From a checkpoint of a small transformer trained on Wikipedia: LayerNorm before each block, tied embeddings.
Each number is 500 + 50 x the weight over the matrix's rms, rounded and kept within 0 to 999. Layers, rows and columns count from 0. Numbers have three digits each.

# down: layer 10 MLP down (transposed), 896x224, rms 0.126, rows 768-790, columns 56-111
# up: layer 10 MLP up, 896x224, rms 0.116, rows 769-790, columns 56-111
down768:511562501479530472504549490527519516486482474677488516579511551487467521549430525477512561515518548520581494513517488486460522502475486521505510453520466486497470478455
up769:580451369435447492403465509545500477483497505480587503511515506446492496437515493530499521448464483539491502446556538537535573498514533463462500504428427528523455424547
down769:512515560534534424542557509401479473510475480468475580401467454506416563517497514429457445443529523496535454476521460406488526487525481503498426460525518508455597550491
up770:462566546523455592436514539491461495498506511486485582481430448479466521528499491539504482490492492421538548508489596512440539526399452441446429661513509566551507479450
down770:474456522508592599515507564470527490523482493456480542443563573490514471492454547452575468504529482528499558473452442526509479477501525480486500587471603446575506564508
up771:589478428363453459377496472521447555582493490479547493556479554511478509477546632578425388614495436587469442615536460544480576526361453510566563558435479459490577505551
down771:516426487457479388450548407358472463510475531423557532525519558499538431559473612555433484584512498523483479582530489444521518492413527412376419410453520441576622611424
up772:484516437523540501492499504514458530525412475551442531555509515479473474458534391521569533572442473508504567496468543592501429507482525443547469533492568423494491534481
down772:503466541534426511488582493463488517529549463614456550442464544593432397487501440483430531546521467575496524545525578488445544500478462569421488561439516472521477499502
up773:561499449525450436556414532446587464497490431579495502546456476508448465493524452589477556498493473479608393463499496446459550536519544399445502491541494408511395530405
down773:525490466484408565541530429530486529622456460535521459490457478485424480487523583531460495469510506554500487412530467496481514460480430483439460446510545484486456604482
up774:558487444474399565521550435464527542523520485471432513559532556516488461500439489509519484509455448482479547491518545353553484498543513469492587523540507506419454409536
down774:551534531286434510503595455497494493532511635486463506370440580514576555466482525427453393482456558525461509579439550483530503501411496483436506459595495463415521462518
up775:581464422494439451505508668528512478502485492444454468499411488489583465514520558540451471461465503488592421550520467378435537440487508498620447541475501485561544507523
down775:468472449626474437495477442527553462467557535480498593479508586557491547430494526459512474476506530540488553465513556598559463469457463519507434464441548595509475491559
up776:502475487447577470548478501474426473601518459584507423596575505482503519478552620507541541480482484497539479375511580472486491537484502538553600467545400523616480469487
down776:434523552454396473462517505528500551527497502449555492487478495466475538576524468544507520555519443503488473542544493567598561526549557454489440443419465433362512545488
up777:501537535556439538566561453573417580468441491414526475422545524522411566537525512487435572611461504581462513546585406505532459528452496560575487534573513395486482361564
down777:436459622628506529440419464533479491449506452477465494454508489520484482407504506584571501571509449521529501552494571474435553501435484500464444479515594491453661573583
up778:588558473392452526536410579507468583525508417480438470480503515508383561548523401430482527542467481466489512571426471586456502549444449532497502498489452520455623487523
down778:499466524565547538495472411448527519479509502548529522555519541395500500519431553546481446526481482467411403476613498529536437430531538651528452489557502423491546512537
up779:445480472535504495573507549501518487508540517510531469492598488580530502466452538479608460522536595521498429501552487451545469454421560510430573432492544491472444496505
down779:509558460491604531576559444574567506472522524505433549508509447529545478500510525493533437446545532439570553498522479559474448466608548369513521474519573483470490465515
up780:542507471581440485525563513466537460504449537484491508423506485504491513467446429381563408514555419559566584496485469515526486491425466507480449526590569469559499558413
down780:530519521448564543463416569605443490469613503513508525508433464559501443515495532436450526485525501549490414457564461516489459475411529412524524475441405455515549524479
up781:565502592467522532546521492583500481500542497548464384399442477609491586453520521508441498537577454504517517499586557588509500517457496467497470544545450542556471505456
down781:441507514474422427508462411523465470506499419575513427493470562401458483501474470543544430565472457556553574515517541477470503546498502511429589511565531452492452502503
up782:472500514532441602535576424483457580447520515500432522490520463531477551499497404554493440469474548575612455505549437475486485520518536477554462480623429516444505510498
down782:495437473564500535471434467476505586465421444571422523509537540403556604630438434527475486508512431496529560556519528460538495486525451411529483470452496488493519504494
up783:554505478583557466474557521500475440567488402547482529516580566592516501567507510491610567516456433493570456398448518404489514451480530452493563494508490514529535477515
down783:479492435484506577505463498534471493525512482578574505477452483482484569381592565387434433453492581451537449536466521483469531471524521486369391450442532557482448559553
up784:511484424486507486500490469463440580542413449485405514539501581518521499512505557592398465462535449430438584470523419488446542443477487451552523352526483551420469565534
down784:570478545458546448531454466503420540623452446471491508444501501482495481506485526550476578426555564437550518368545486554464540565508516651476535506550495443409596509503
up785:516514511441507409475454637525528556513520461528453471396487387467392490572578405518449528573578448545467475564405531457480366492513573492523606535470480458560564518551
down785:487474527434522466473503507509595459479474530451551533517527421474547409393471533563520477544472448533444429479531529442530525492391446506588481521484576424420574562455
up786:622500454578461573526579527472524477467472509529482557508563490466471451478544533529492405465561479511523470483451489420582441450540422427501433454390553560515542511483
down786:466503453449502430514484523472481522541493460509422462582459502571621552426491457501516467510444475564455460411514543538489489522448521488494586463525485503392490529493
up787:456487384450512424519598559537553537488526448517476552573447576511429549522510487504543482422539372670559440562518478488447474507404472490475473552482462545542520530410
down787:472547490509498538518511474469490559504463502447467543505342559571478406516530554527453471545553509529488500720520504551467542498536468466582475452545482588499546525439
up788:434496542479411498517486424497453541546509514541443554443395493472522460488446512543503472498514578438533455551477525447566563495453533465525443465517445498466551480526
down788:421476516445629501453482523542433550441530505502527532486515546460526561487492406512511487619505538514583609416472494542551576536585479479468500454517460513565487528457
up789:563495561382421563554484617485533536560521549537480493531537410524416519554547578529405477432425489525504524523485446517515587476550476480490467529521420601459450497563
down789:479495424498544506556471534505478477476585499586483438454507439526472464460510496456555459562464517528546505512462457463514497559475510467557466516427565461524444530475
up790:475491534510561488500568445526460576417491416515589490476619410443513516484450481501477473443531506584572535554513531516532505490496528515512540515558500507564536476483
down790:545484520501436478506477492465582494522501529533499457492525485475492500558406640511561455559513563480478456445461603456490511475524391499467551532540582508431453488572